Weights of a small GPT-style language model, trained from scratch on English Wikipedia.
Size: 8 layers, width 256, 3 heads of 64 (1 for keys and values), vocabulary 2048, 8.75M parameters.
Architecture: RMSNorm before each block, no biases in attention or MLP, untied embeddings, gated attention, hashed n-gram embeddings, capped logits.
Training: a variant of Muon for these matrices, 183M tokens.
Each number is 128 + 32 x the weight over its row's rms, rounded and kept within 0 to 255. Layers, rows and columns count from 0. Numbers have three digits each. The size before them is the row's rms in percent of the matrix's.

# layer 4 MLP gate, 704x256, rms 0.153, rows 368-559, columns 96-127
098:145172125121181137141189112133102091095079111073103117131134096112064152145161091144118154137044
103:095112154163105117098155136117157170099078163068159132115137135116120152156115124095117134074109
103:062141049147216177092155069165140133130108135150099157165172148137120116140111120100118080094072
107:168222077119103166166116136064117105135196129115088149123131149075088102132063140156180184116078
101:122147106165147111140182159139154139128137143108131124158132106189145106083154172104119092166078
106:130104173137107091110138163135117112122152134171152108137087130095120122128096147136175116155133
104:105107125123134072142115109110093117177135082137128178172104079167110158092176160135136171088121
086:129121146082176114181191143109116097170181131137123121076052094140092105128103176139168127099133
108:160128166091116160140147167062105097089127158198130104139115147136100067138165136122161109149108
098:051058157140115152108074115119200112087108096169114102120183093070146133053169166142170138117104
102:163142063190129149093121148143109124124133131106153125141069148169112128124144124158104097104162
098:113137092174185166221116106157093128144167106069128129092159085184186123152114135114163139149150
104:108159136145117099081127140136123143095159138203137076084099087141120100136143111133141185100097
085:124177043090152087101117132112109137162116161143079172112092150149097196147133137082156125127124
099:130140064104087158134182124138148141110098065108160164131116144121157171108177124160143082072121
101:180130147097075143129174096106163132098101169142134134136100117123155117180123099136118147158107
100:110082136074123077070105110122104135160090177102099168115103090120087220132101206077130143141156
101:148151115146150082163118161121118123129150128146112101186202176154105050140131128091099156118156
102:114158132099087171158130130157124142108149136132177148170158101122140077081166127173169071123108
119:165117103160101145136128194110173090058165100163116114155117129139138141111124162141174094082090
125:069072153115173057138158148074114158103155135108171186127160086127038086132134107132068102115123
098:136158142096088122085142144105122169151101088097149109113101123172136132134133120117137127130143
096:085085136125081099141079058138098112100137130060133116129132118097142116102174115131168128174177
095:137135152099179147163195104146168077122121101116136133105108137137173122107088116146152232181104
104:114133184050134108089120088098123173125072152149089144071143119106124190138107135158142120117154
116:133164131111148183106103180121117065115132100154119092106097132097084067111127138199111124142130
102:143116104138108112132171146124141138098172109102123204095101114145129143148119121139124172116108
106:121116162082097164076111122132105105076139180079163120159081168160147155136144135117151117180127
131:105115159120099134168087085143153121160139112183143099097126137083095207176142122141158119109084
094:085083167134148099148149166181124182138147170101153144130106117145121122109112171084117077129125
092:119075094141111172100157120117063117117133176179095153102116161131163164106186184089117145093131
124:156107127123101140133101159135072070110105151125158137144131111142131106057066103161156102140195
063:129117061161150166093239101146143128116049159170116120075074132143175063136078128114092130165139
097:168163109135109068152142118115166133122130114144124076145176081107146136067068132170231123067066
122:098102112164159102092093081110149088136108158174116126118089129139144173102105150123121104105126
098:166132144123116151135119100138151061099150119174088168118141114139110133128105128181150128068096
109:095135174166187088083143149131071099078158146154132212062092126134152114072132110105138130117102
102:062039115139072120153091163061144125127095142072195115142071110087128132195174129122112194141078
091:123158119138069142117115076142134107162140130135112118109103083125124086158181115107137170139176
079:132076187152111094144130119130110181067125111194135169156035226099168140154111157134120114088130
100:082126158092124075164133072103118140125198083119110173144142158123156103132109169114166109127134
100:086086126086177136162065152098194185092099119121074169166135123139163117124136087089117157157156
070:096167169117131072159124055130195111169192072158079152121090108155119113104117122136129159150102
102:128099104134147125159122168115150090108169099137126142121182143124134122129166178085089082164102
099:177110135098157094119144133232126131147169125081083072151111122083128145082073164103122160168126
100:102135082070113123127095186079100091115151126147144084181178121139150158126074054092169117163103
092:195094148123103135127135097064147123170145106174114112136103062134186163137130141085079099122083
069:121164140118102129121127093098110106087116114119197104126098125186104127151125091142175119112108
095:114150085165101173148057182145067066145101102146141145091124114182119159141155128163108109154173
101:153093063122106098186160114134081102142153121162082134181116134085123072087141174130136090132154
102:171082134101158071131062142143198141130125157090126111139166144111158118091151134108072135133124
102:186067165099113181176096102075118203105131134143103074138132119145118111175015093141142119131170
108:126136199123175085172162148068124154139202197160168163128159137112122089090115105186149139167130
094:136153132166118119136111163129137108111094150167136103175111140110160113141110163151104121136111
124:149100172089105102171176158131078097127165141147076148177120126148070109097078125067071153131148
115:109130139112116143102087176153126161154120124179104153167115105146127114144139132161195055151161
118:104112100135110150179150100119078155119085075169115145100133139174121139138091092122102116094098
093:178153173157149125160138110079049114141101100141161150091132126113176095146175121113110123166139
088:116145135096154189129100126110105098147127114198120166100130136120143084071093147063095122100100
076:134199126125141120100163202094078065116050087147097073146186091116127079111174138176164084135155
106:097107114213141164099140150111146105100170141117052111130070145133125142043135195136172136113158
102:074107123126083089143159143091091128161080142141124126146096162136129147104108135157120135137092
098:115171146144034121159155147125163095173142125131134169057114155108132141138164050167110129109096
098:134159111074125117162100120170109124116144130095136170217108136125126132127188158162123120170072
112:127128150130142068074133113150120152160153130123112185145091123135142090087087063078139109117106
103:173064144118114157153138128135125138144076135142108152050147164133099148104132113126118135100116
104:137175115057133141115102155136076144179034165118157102138149161133145109122168183086102112103150
086:100125116139120171052103145145142144129112146118103094084140130097158138168097131140137159144107
110:152132114118208105127071127188155136139099093121148125102089096078112123137142133107120140155124
094:109128167142070146116080139154065125124129165072092117135150137111126105104103114150158104119159
123:150140153120126131098158130158135113106170136132130160123102074125118099100121171161103096180129
108:103077106099131134187114127142152132117160112174087135143168110148107091075142067132107083104125
107:179079161163101168133160137131111123182139074141073184105142088145118155118108164157152107097113
098:122096087121116100122076134112154159176124121057130202087120165198068113109147198105141128129108
093:144154184166187150168107201123173136120108069155090164146150119137142170118138160109120091121158
098:087122115098120108122168140098093109133144137187158156113153143112095113105077137117085140155147
102:175116137135142063109137117098184139163100076140144164178174089079122158090046077172085103137098
104:101133121080156104108149135135144093137147165145171169141157075127109162129139158163111094128101
097:122122149179068203102155146152109056133130158119149093154049098101129172143082160103085118132114
091:104160149103143142161143126140166133054143125078150173104145089057134126126161108105108120102134
089:083175119201177143140183138120169158129135125062128133086134153132146181143151130161163103144147
091:108127118073122091095129129136063149203085087083123161135160147121129161145155169112147148138172
110:158165139066140156125070199123181097069164160145138137142100143105086145073138198148068135160051
107:127069111100158092156111097113145131105114161092116073132121099146130134080100124103161149124129
096:093112235124132135143149147130173115130098159105125182165086131104158149091133156065090142087116
116:183175123109145115095057133111174134081133120139007166115143102170118130138107094143148152158138
121:129132105087137153127138165033126152091118153094123152127119145150159087109170146099095093174161
104:134101116136083112118141187119104115134156125149116097151119090128164188156112099073117113142151
095:151131095011192095109156168140090201119105140193146121153178163084140124143103082115176137164118
098:163117127097132111039130103176129156135113134108140079133127118153125095130110116154139123191153
102:168103181154076116070175127152168106115129141122132102101083117134118075106141120058077178105129
104:122086152157131192109117177179171084176112095122134130164087163090083166131149124151178124091080
093:125107168133130101099103134176145065159128133112078144145105117192155164099127124140174143075103
086:148108060149127113062170103088102143158177136160086171132148086082141113122125065145190158109164
098:063082113083146170120120115154083119125170136122079180187151093138146128112163132108121170116072
093:182166086095145151153126114152112127068118157099118107128085092131214159197092157113107079167136
099:090117113092133160171074078163159113117086093118118143187090138146147143159122131163156063139114
110:141125132133075143124133144135117119199039170103111126198125100128099125127126100151120133121178
095:143051202096083099163127131139125100115138051069159086148099126153168146125152142167101151112163
099:116156138133167094200137062103123149109126083138091170111105042130135139100138034145160075140102
104:099150131091153126198125121129183164111103126103119109152080115153141142123095088103148136092152
098:079126122106116135102129115148109082147208181201136231126075155089138129101141106089118122101119
099:106094165140112125135110149084119126163145110168143117171124152169102123128077155138148168173145
108:179096105102195106103156176085147138101153177141154127148167155186145169020131124076141113145135
106:161136085170128147136185167111097160141169173088124093179102108160104110071172129170143122117070
094:152066174098091121143131094163102108168140125151163142144081183163129151090083113124147119135172
092:150149141083149139084092124109155119107079102174103136123096141061157119191158137080101095165130
114:149190164183157152147090118169107122166128117135122090125115122092096183066181092087135156180168
084:083123069127110089111122136125097077148159140119145069138104133137083159113086126143161096119142
084:153090080138143093216144120128110106126209181107102118161151140146143133119185071179091166084122
104:086136130099072166133088102153145162165120118094118118105134155063147133179105084142092197102120
084:152125138113160100128136066157133159124102088133096089119117162038148158135091120170127132168101
104:125184105170125120161167121124155158138135150155155135139183180076131110113114111123177169133100
092:119148087127099071113114183165151155126137116129157104115100137102091107175099127146142162132148
093:181136166103091190120148110115145146125156082092195147080142111130114175151155155136094161046056
105:115161183103118166179152174119152128112136111151183118195142165103110136103086164117158123196135
095:157101176155114116148160108154138115143187141125139144062122142154145153088067121168120007143092
097:123113120089163123179162072234170120143132087154151125128120162113118097147136118083133104115130
095:046092128087190158180176116095129119093165209118139103113107165123105123089133091171103079113049
091:108117129146138122086121110120186189141144102146134171143156151132167119120109138124072150130124
101:116102150120147091114081151172128117124154151175081101185156049104121107130165181125151091160144
067:111155172054089089148083100166123102101149092208177132162114080144105112097094142124186146106149
095:126173124097094113123162078118156210176130142148083146130090177085133108146096152083175091128071
097:165183114112109109115097140133115121102135109142113153108199144148166054152118112172123104098131
089:164118112171132132121106139131181051123178153136122174146121130098078052132116125138159123031203
101:149168127110142108079154122111138064056094099155105107110173145078133088130155090124115104190084
087:102043106099063129093102126176176076062155124118120095116140147150127120055149152155043156208066
094:103114122136118147095104118155161089145116067076175090141083118101100056142084171160191146119131
108:144143187139103136147064140105168110094142121154063131115104084118088200084121074103106099127120
103:158146085115164115124109134131105119183088086112129141137063113091098165150134135101102148137124
059:118120114128159117141149125062104126156133156179169146160174126154103096121111113078091111107157
102:135191106134136185088153163112162095112143128136115107094095077076143143064129148063142152116088
108:110144127093144144135126104109187121174139069108132191099089133181109117193106146123143152171150
081:120168152141149141100115121128148129139172033130099094132108145173125104077106164095143143137129
094:192137176128148174150085133132147138101152102118092207087162098126090109086186124145058109128192
108:150171160095096142110133140147117158171145108176158172119100144137097092110145164178208098147139
097:113135129166143104120136121108179117152189126091139087114187128099143141145120182119187117159129
095:138099119181108057079155184073176153103154141100121191137075103088165098124106088137056100149101
098:087107177206130102102175115110169173096141119139116139158140118125104033119156130096202092152115
080:133113116108180111123114120102090102137094081133146203111160094108218135146134167032150111087180
103:126126158099146159156089098131173124087106075134115146115119132124134103112151155086163111105147
101:125105173108093176169153104109137125198167183131079121132186106181150111117160133109096148159159
098:149071127126114076128189161136173088148183152135091120114096142105039145141158108106151123105156
104:108124100075141146109134122143189131094134139125174152116059148092126134115128177130096155119189
099:150052173061197155088078137095177161106149149082106128145092133155131059105139160141069134151185
106:087129091088073119124093202199103093103125172091147197154136142155130052093128120147107141110190
099:113163147068115126136097103088140187111122102125168181105126126088100119127092109155140148129138
102:114149093129127105079127164077125144107080071123165155118143143068093186100070165129160176151113
093:097067086181101125173114197106151152156153124101128122134138122109160150202156129186108107162160
090:116171120117133105145131154162146117136123113149145176109106164056106122088128151128101104143140
108:155117163138165119114123094090082128133162086089202230142142105116120127099107074171162081105085
093:142145155114138136155110106093145057136142095113127145159123112133100131159189083096136113120143
089:176135147136099123096139183161235129151197156163130081105131096122121087137155156150104141119107
103:160104111166127121103145035144122129185150105150119118136090158083104158089168148137031118108154
101:117128192174117159095142150089124140100086137101076115151116127166115163095115169089126102157109
061:108165114148095160059131183101151107155102123160063101130186152132235167130123107086151129103085
098:156155150160045142109141072157160095125114133136119067161097104117113153135129101109139124053092
094:123096076128202129153081141154111152106089083108089103117123132111185132150118195132152156122132
099:104108155102136089117135154045159157089119094117143163178090121093075158089172202114166129124119
095:143178093136131127127119108098076148028097188191100166118122142171174107104124135115137168113132
094:120118143133138139141127145122069128131113090042103154122168118070215116111095086103092155098147
112:157176092125113115144166194008150151114133135076124115140105194121160116185131199151183102056124
101:160111180164138108143162130101136141177208156135132142079168211119129106093148139147155112071137
095:065097188198143130179092111082136102102161168165132138109141147113094119118186121090131124115148
104:143127101112145123162150152078167056184140137124092160151127164109135166106085154145074164082125
107:110128125124123094125120139149132179151106198139096102128088090144182090111172131069175129152113
105:068152189131192098115163073117084147139145173126109185145109136140127141157063117128169130087048
093:109181129094105096140083159133130157146145175142142138129155125151130113103131130106145149115116
093:103104103126129142109130123102055175111131157152141088118114129133102166124079107117117044119132
095:180139148137092186094133181086136089105128078174101095104141149054022108150121102161124106119125
092:146138132157106113085158122121185110148084103120087076098110132105101178072085201093119147138162
100:182137115103131128127131000141162154066115138087098119032131118120114076134141152073127117079088
097:169139152121139197103134109157143101130092088133158130101149148087095112117161135127075118074126
103:088139129063122107148128108087127156137102173190121092161128149168139148172181153153057144157126
093:161144138141052111094180140062176140096097109119128155125104143091145181161162138103086075124150
112:194162161128103154116176090142148143178147072102115138189070146156113100200089161087101159122143
090:118124173100152136151133099099081163076145108103117124091144186173112158109125121169090116124190
079:111137181133091113106127122100093168080092100123136110147092119136156129118128162108184057145112
100:152165146117178144156085137100111114141118157145153180150167121117141137118177069076102079120147
104:156109135170131063129168142125104171059057096121081204108092140135123158121120110136134127085114
113:117129135066106154119128122131177118148128119093148155130122164142138141142199112126119100143144
099:139154118143125154153096155127161101095167119145131144211079152177146170094151098079118150118160
094:165136120116120085170154110165082152133111095144063096099108157185133110086097118131149081108127
098:118121115100141132117163155100121149093092028096129147118141174151149095113193164184112057145118
103:145185146162125177203085110085113190123147108191074061085025148105130108132143108143118201129120
101:092176113157144126080151183128065125190080156153126069159178138090190101073172081126178132136159
099:128087141131119084112130117094189070140120126132145142121131109146134113112158087115120176111137
101:087138150076124108123113162112100109067118178129064081153152138097066137028118120131162111133117
107:134084128148130078166122131111186176142173182111136084133140167090127156169123105109140129163115
117:130098150142118133155099143108191130184125163147093139140135090108148087108130143080180117121097
079:125088092169180097139100110122162060113159153135143092153079115155217140101150124156194148161155
092:099157164096143103148092069163138103140204116152127144112158153180195142158118124126180116156091